{"n_layer": 24, "d_model": 256, "n_head": 2, "vocab_size": 8192, "qk_norm": true, "parallel_block": false, "extras": ["some layers without positions", "local attention windows", "gated attention", "exclusive self-attention", "value residuals", "an embedding shortcut", "capped logits"], "init_std_up": 0.0542, "lr_head": 0.0101, "decay_fraction": 0.721, "decay_shape": "cos", "final_lr_fraction": 0.0}
Each number is 500 + 40 x the weight over its row's rms, rounded and kept within 0 to 999. Layers, rows and columns count from 0. Numbers have three digits each. The size before them is the row's rms in percent of the matrix's.

# q: layer 18 attention query, 256x256, rms 0.223, rows 198-222, columns 0-127
# k: layer 18 attention key, 256x256, rms 0.221, rows 198-221, columns 0-127
q198 094:563504423480477497520453486493467497479508461480527565543492478489583502488508565399490575520421512512519464529488554481501517422456503521518507475502586486491442509414499587483452511468486442562512405506479488497516456591475449472456496537563448483471486515476444482478474502543425455485437459488504479524459570456494597492542487500427514453527542443510480489447529495492481550527520
k198 088:483491507402532490560530517419482545550486489503479518548526454552532495469545570478507429521441440553528521569437491467557544462500497468488541480435538594522405520509404505565536549500451505546473411445474514493575500529513495505506499496541459455556434570458506475468484553528378454541486506485478491618525575498480519531451481456493498500487556523482470433430472491535490494530462
q199 103:451522486516459451504565509479463522468510495515533504496521485468506564566524518586517512485486540511482538490557527450537450546509487523592512491500584483456516523521523478490565521496603462402561512460513506504510507505466551529447525498394493548492447482457460431507536450496515559490568520525597537489489445499468493587526454499518442468490490442518519497494415464541464513428481
k199 105:552547510476541438467530495558436549482505501553551537424528486462542577538513572580435526549489555485434472512546498502499530505537470527517527489464528443510443555503512457508444574470558432486530529445463558485466455529488515514428517500512527582584512485463413450580555449516499480524554466522566526509477452485449507485468529491570474540521531453528559506552464429536526484458531
q200 102:572381575493490637551550543476517508537507507464578535460504504465457491449538494445516455547519499485422558555455458474497411481544494438483479449560525497482533470532417506482548460455490445516486512490505483536442489477487539496501615512477464527533506509483489498541501540444486520484480510424481552532489483492484455514541498400479522450525469591516475536527542516513519476472498
k200 092:593545544462486501469526545499464522543508504518494528463503488465496525527546453488506455543493519468434512574513503440478528529555501452523478557455544555551529532515452460507506502449426480454474506486466513467456439540521475478531466550406533520511587559523510551466432548435499516452486532458491493443535573496507445405555516419557513474503494525508551537549487491486470542420508
q201 084:555443551499466488571502541540504463617547465480477460494450465458533528461490535491493516531440536539504511529456516492480450462425496490559538514536495490484441550474479520432541493484403507498484510512542468540555513480419493536399466445514480525516524526520532452549509489477560477452515510533536529456523485452452459491560488479447542505500527484514473545547486495466505521532486
k201 089:548501525556460477668522488503471509575545510489505526480449498519547568478495501589531493493500504523561400500517498463436424395465486470549624509495506521496485441497462454512496528490471478528550423524505509507526531501476461546468483538529533524503510517556589443499509522500512485453544514519608511434463517474508457432478552517522538570456554439488596510492529501476500559527516
q202 095:528485471519494553554434514525579492543515506508461476548439530537547514464471553461513489481482474472491476469483568553448539496535395481538432518553534565496481505525528523474446463527505472572411455581472519544603494523444508446490558447456450429506519498541525494550507515469499527475467486526450560535568499491574490483498483515474513469511584521490443541488546545538503533549521
k202 102:465496603467461515553534485516503431498489493492482475546542501462520563442496521501524488543584487551462554446496471507506529518499545503456412511512551499536448474503511520448450519528436488518504428500496460517602485500478560456482541517499497560437593509493511530552566439554488475494477576493459575513478478514585502446513445523483490480486519487512485469498505509544513513437507
q203 100:534528543527497508509507499514585445411541537471532556498463502537536548484448491567466522488485491458441538569442486503450420465512508485498415541468543517534508448474591519541429605515490430452458493438520552515454496478465519523459463481473486516502530492451564488471465498502561502447512489462530480544493464493515538532492547508541516439532534457514468554558471538490478472500501
k203 096:547523484486460484525544517502630526523514500479538519522542490466445509475432457413467535511503424506530589502491483505539472496496546534463501512485518525488502560462525495540504536487538461493434542447508476450511515513547452558445511563457510487490517538464532480554565570521507542481475502487520443562536494494552484552477593479585555445529556502487525489578493488525541481435447
q204 120:473613445447510351433499478487441498477470525466442487448473530530431470431554423484501547459446501541502537544501495489480451533490454479456432485572424459447550461502474525494485456551535521512494518558504483433497492438512489467509520465436517530503440478435513569502438491447510472562574541491452517443575537491423455522590544536464497533513485520519529506528471512516419549503505
k204 093:484565455493491437390511531501388493472475488490470558498481463510523518485430514496564593491475521534445516466465547495483513510485510537440491498488498438472507531470495567436463473497576489476506523545577469443505544479477517572494567482499502487518443483502525573503441543480486443518502488518434475486523560486458471539576494605457568584499522493556535533517451527532505482546481
q205 098:484470528576508573604567511487496433520511442513482477491452524522477556528559551457566501445488562477487461440523523564511430502439507484508462615471505419477421470474498544482503509481466504516543516518538626504475427518465524500536447537548507524474594553494471440503479503505593522407490489521464524559558505479390477505480525467449480432495510554466487489452413438492538441560483
k205 104:503512506519556461560522446545465491468513468545534460579551483462492491527497506453518480484509509437481511531433430497462473448428518517444523533532525442473446524444405510513518498472541484532573505519469539451444527476487534492464513498452496539468436554486475483544498511507497510509450536498428520445575521454427492494468461455495467533531517448476508526482446500460525488456484
q206 116:446458493484567514466567527472573494467467577458542519483459552538510561608515570556575535472478470446518421507492552505475551530470500525500453512523489526502486465470524469549527542443512454510531475445552459554529482506490543516542481482515449476549452500493449486476559494531455559533484546533529457596490476531512545587481483520473465479464450450548487520498500453492535475572501
k206 106:470406451557526468564533482517504544550503444477458497530540568503509507512489561491554459483455465399522438495514501568478525522463499535554502488513567496469515515481501431494495486475479498536529451466503548506468526389445531472529556499496420455515423458483535552478486481492530562506453522486464455539499429480513495532481532479545469424469523522444482455485497495486542484589537
q207 096:542461474472545498517579433482473522504515396468471492574518474496483505495511593518573471531482513537513520480524533532490488471394476452527559476452522500562488558510466528528468391506488479495485493523447492474501481523498447519569531454564526492518462567424467502526422536424494526492519526481498460496543478542529495458481557573514523527561539446436466493489432484445481517549546
k207 103:504534508446504475559484432527430513473508461514525514498452507515513473397491613544558517483477491532549488474448438459514468449451446455443484529391459478493432546523481461569531459473432490534522482473478535485462484524515519507509478445570519511504437459484521474528429495487500490459402487506522455442505552464470508567546557592480510489552535463464503496457435496445431512487541
q208 114:483492450511521521502537500489516516501491498470491523508537542517482473517481530511484457511512428468460505512544529505472544546497540492535451545494517495496478523473511494518467511494521480490610497474516539576509502593511427522548549524503444387506498516567536490460479437560443584520584509508511448507452481542505571530418583492504469456477483511493506472452506459488508446574489
k208 106:481537473515456454514489477541489445500437493551402510560518506482464428499509518469442484479577403547551534473499542527509527471503476535495508582450536457449523484471493471482514561556512501503501512481471529525543457576529472479498517535477426423478513445597535504494538449530491544511542485499453536563511491565510599534533579449514457511510470510460500566457499484436524453512538
q209 104:531467532566510479550477503520509523564544485558457539526509479508529506532491529489466474487523465418520509524525587463540483537472509524429509650515562530493523450537498470583419503504473460534445448442570484541542475509518526524434480524497553488457517493544437499458488487524412478437543453530529527495468479510469481547514431430512481499504442501530485573517506507445541449541491
k209 098:509522534538501567545491490495484444515597515479538500444516490515567549533503478491548458440498517417537439510614508496490499507527498526508498556478512545488469477513476529515399569432495468495452521468505446535452532477566454502554541504472566497495550483535469557432598474552448453523539446414571578469488524503527486505460465508482478523513524493559490524476474502489538464476493
q210 095:523550388516494571444489596532454460483522441482479388500569512454503570511572529537478463506504519480419484484522519543465425571526461496492515476473439493570500512573568491555458527510460513465482493451467573494509433531441517427546530571517451514483570505506548483560460552454519473544539513525500564490543499480473496526544557462565545494507534582537501575434533508431487476516506
k210 091:539559447548485534406495495480471512482440523535447468465475503492525515565519489527439471512474466475494499558545512500508479509450519498457481435507394471498449526544473452583511493511441482498499481470531575506438526544507538418509514536585506455494522538481498529552453542542468526495522580540435510501553441486445459510517526467457527392519525591454481529467483490447497448455527
q211 106:522396440592468554510552431511486483484554531505547517482496492442445533453549483475467518499456436466529537535497521409502451425408456540521538442496497488515578570480520453504567528526518525551520458422525477445551560480477529496465518474489513495520458533525517470480472563532442487571429452517419455573561567507490471494456478541440516497480463491554518481497486497553431437551485
k211 099:496444501514503547486542454541476559533510505494537507496440497472450539468549466484483448498440439547545492513495499478415489502455487559515472500513456499394572529475457461505468527545558470541528466373483548546507586515464395498560474502459512492530516485505453540514483536517495489548386428475483480556485583560457454494446486569455481490461520520449436484476437497487481505523535
q212 093:490441528457540505444535540512417473536536525471551530580560489496548506485519515603410508507485508539587512434478486504508496437489528472474534513480512505546534539499505509530484517522360501505446435492491586530476499505485527483503486467466496533455456571511540537511418553499614478455544519556489493508564472480433512473489472461458494516522523524498486490459628499504514484448450
k212 098:520501537442468569482519544458483454535512490538536481567560509455534461455461546513450529475555508522483529470497484495452486466435531474499537571473465549498507523452470482486464498427442436510551492540514541475484468490445503526494487468489466537476493507515545499513478498533502532476496502493469417455582458403438533418480528534423520488513499505520504553505546559453506540502513
q213 104:481464473489541509520499507446522422537510534510451560507527497490536481533529559458544503431450507480533576536575540484472465469510540527497539466510560493516522531517477466457460461459503528471484494529482472467400469477418483545470446515484462478487496469578490498525530487515509505535512485525447544551462483555489575468453460512466503442527509475425487511444576485558447570593515
k213 105:493496559499535495575447470476479485469594479479492484546444486450600404541571581439525484483475498475580541534509525495437480482484516541496478481506517466544443558572500492535374522469526502484480526452512535463433415493516484500501426458488547480461539502530525504597503436541530510448524489458540542555458484541516517485523485458493469477480502519420477474474510481523498507555461
q214 087:503546507516482549570538493559515526439490517459525503523411520554485504434579492565402499524538495441469457508507437450524542491539515495568524497537501505516476431448496470488522497483506478478477436516449450538490534506519565505490429466420447513561553473565535548526504518570483522458595474518420457482435472478484558488525474508465525586521530455425473472595551529449457493485449
k214 096:532498530533506543468526525495470462487512531487566498482411491476519462487453449548493499567498514469464471554524478507438458428557491445513561574561558489469517458519446520491504466475452442506495476534499549474541502568508556525481478565486446502544587517505483534516496442519481554465533466498479402424386489531463506486533509532461540513483434494442456503568520516436483507515467
q215 102:520584476499485465430532526396504505488460542471433508530516461503485513469497439504622527498495503533467498444491466530502495547539461572480476503501491449533431527483459511503485476434508554531442560507476467478516442502526503448514501537488510474498500475634468485500463573561492544485497525459556513574477478440488551497491534529439484479477491599470516418535551507456450531460494
k215 097:500514483551474424394383503498409564510491536516480531466473482441449474562526466537533511524492482526566493479467586530572473504543629449465505524578512470501455567522486497536485489473525500461534473546550519465498436492436496471526502492459484500449488518586481443509480526544531444456523497487506437523532523506458557492493510454533503518594552550548508436568540473493510577516484
q216 107:482506505501505470426566562485545524542452470488492538530506438502491507496462474478509514586487573537514472535559600486530470497480468546505516480503494491461427559472466466485505519508521433454517514472602573500436444543451529538433575471422518477518490532435470437530501493432485455596491536499536522542475492517472514532553528455527469497508501528553481512507496486539510540471451
k216 100:507511475457480429402571500515502516496504499487507503533513460476483551494512492489473463573456517547641480568526519427570456519461566495477523528474473452493459515561501521574540526524513523488491535501603531430453515502485480459526575511433534513452461519439491489503531444419453504534550467423516492536481473464558496530552500523403400438504486518524476554470496498553469547504510
q217 102:536557478575555501527469611447567565513431536520443454424521493497448544516607583457475508454470539468529504439513509471478478531497542561487542484535458501479512545535556513460478481458482462497498400509530529442548430463551477432572464507504487508539535485502493445532535553486510530510548458590478496463515463509496497548570515513522470504469510551461531493467532526514556477497572
k217 107:587473465468399514372602587475548461507467535482493461488576488459452525563537462436508490488468522528511525419490482517519555516447511546490483469493498479482524495469511530459465453499495470477618510520478513501557520511535464486506499592509450502445511444476509472434540559535500463417490560442479471459483471522487429485560427510414498477439492545521498517534506535520483480494485
q218 103:492531469497508511496517516463541439448461525575455506453455508490535506480535559502474453524520525489485496509431452537501443477554566568521550430492465575503477445418546566493496500498443596582499457440518476449506556541519462444485431479514518518522488477516469477501475511487462507528506559534517568508502523445516441533477561478452557507567486499465488494519504504546551477493511
k218 096:455544491473511462583463497517552435487564429499472509450550504553548530505525495498558474546488498527551523446430508507464506447501541514548542502544542501502488492512519534555566532597485496508455482482561474483497476505570461462549477492490502541442467528517522500437539469552533492471477481475519496498515543525470464491509550470499586515520513477494416504570483521509539471529535
q219 097:447446437567556509509490512564502488599570485601535544462525506518479494516471476529549593522537499436515479523450461504521417542495519488526474509487507525526530540432502496476508524475474489460470525495486522392462481523538578480447514499496469542468509547530499530590541435473495477504525466529445471465504545578573509474520513517427469452488458519468516493534455539465409435560491
k219 092:500535560556459416418533473489517500540465521529474519491522501529485547502428526563462516529490500460436469429391511494431537458492428502533474495523554498522524513442504519503499443545509498420576559530519449440511484455581521514447569474427436570574476497503498543485526428524501422429501458473494471455524537484499516469465426508420453523532566456500472520507451527480462400555545
q220 091:497439533532529377556500498450469518445427548486506486566516521450447480496520491462529486484511447510488515623521471572513479543439494516524503466453429447522565470513522514551537475476458511552459455502498518450548464488492471443481556526527437477555533463457558457456516454494506543450484504467557474510523547556518490528512409512484497524518506492470532492514482476532515507509490
k220 094:477459562421579388483527462516525478469476428513515602544488536496467533509516470481526472483543443583511484501433528463536530548484513448551513489443481459476540489531485470500475490582475491521567462391475463532517532496481468481509494572441465539506579550541546432493501442458508530518526500488544467466500553483505474487485511519542463605534540554460480451494493443480501447532491
q221 101:491504483534479474492490525510488498513528563440489562486481526508546488523483494451493470519508513474505573501493531455381559492485420533507406486417529467482564485502446516478598502480469456532514536557529441553570586572430446545581501509460513431492548515486515466469540514592501445508527530450484508524474456511488515476473497476495516541572545534407504528557483493457472478399523
k221 100:450527506512513475478439522511552502490509448498534503485530537551554507532556547540481516502543557530570561561462547553460566462577532539517461495447492463515512504461487475477581489481413507483458526538501510527556497533433491567464506451459509520437514493468541499528435555625512390470488436494475463503514493476506501463502496500477527560525544490474547430428460529530505498425530
q222 100:483471522507520535436544533496492481550465451548506488460492550508507422538550560513457504517414484490489476544463561501472573565536558428476487487476500497542497538538559486416536477451508523522479466463450500513486517501463448479525509458538504436485482561472544492477553460500567532529508515528509444459527531519462452411448498521446536534512504401516510525465441501495432518515477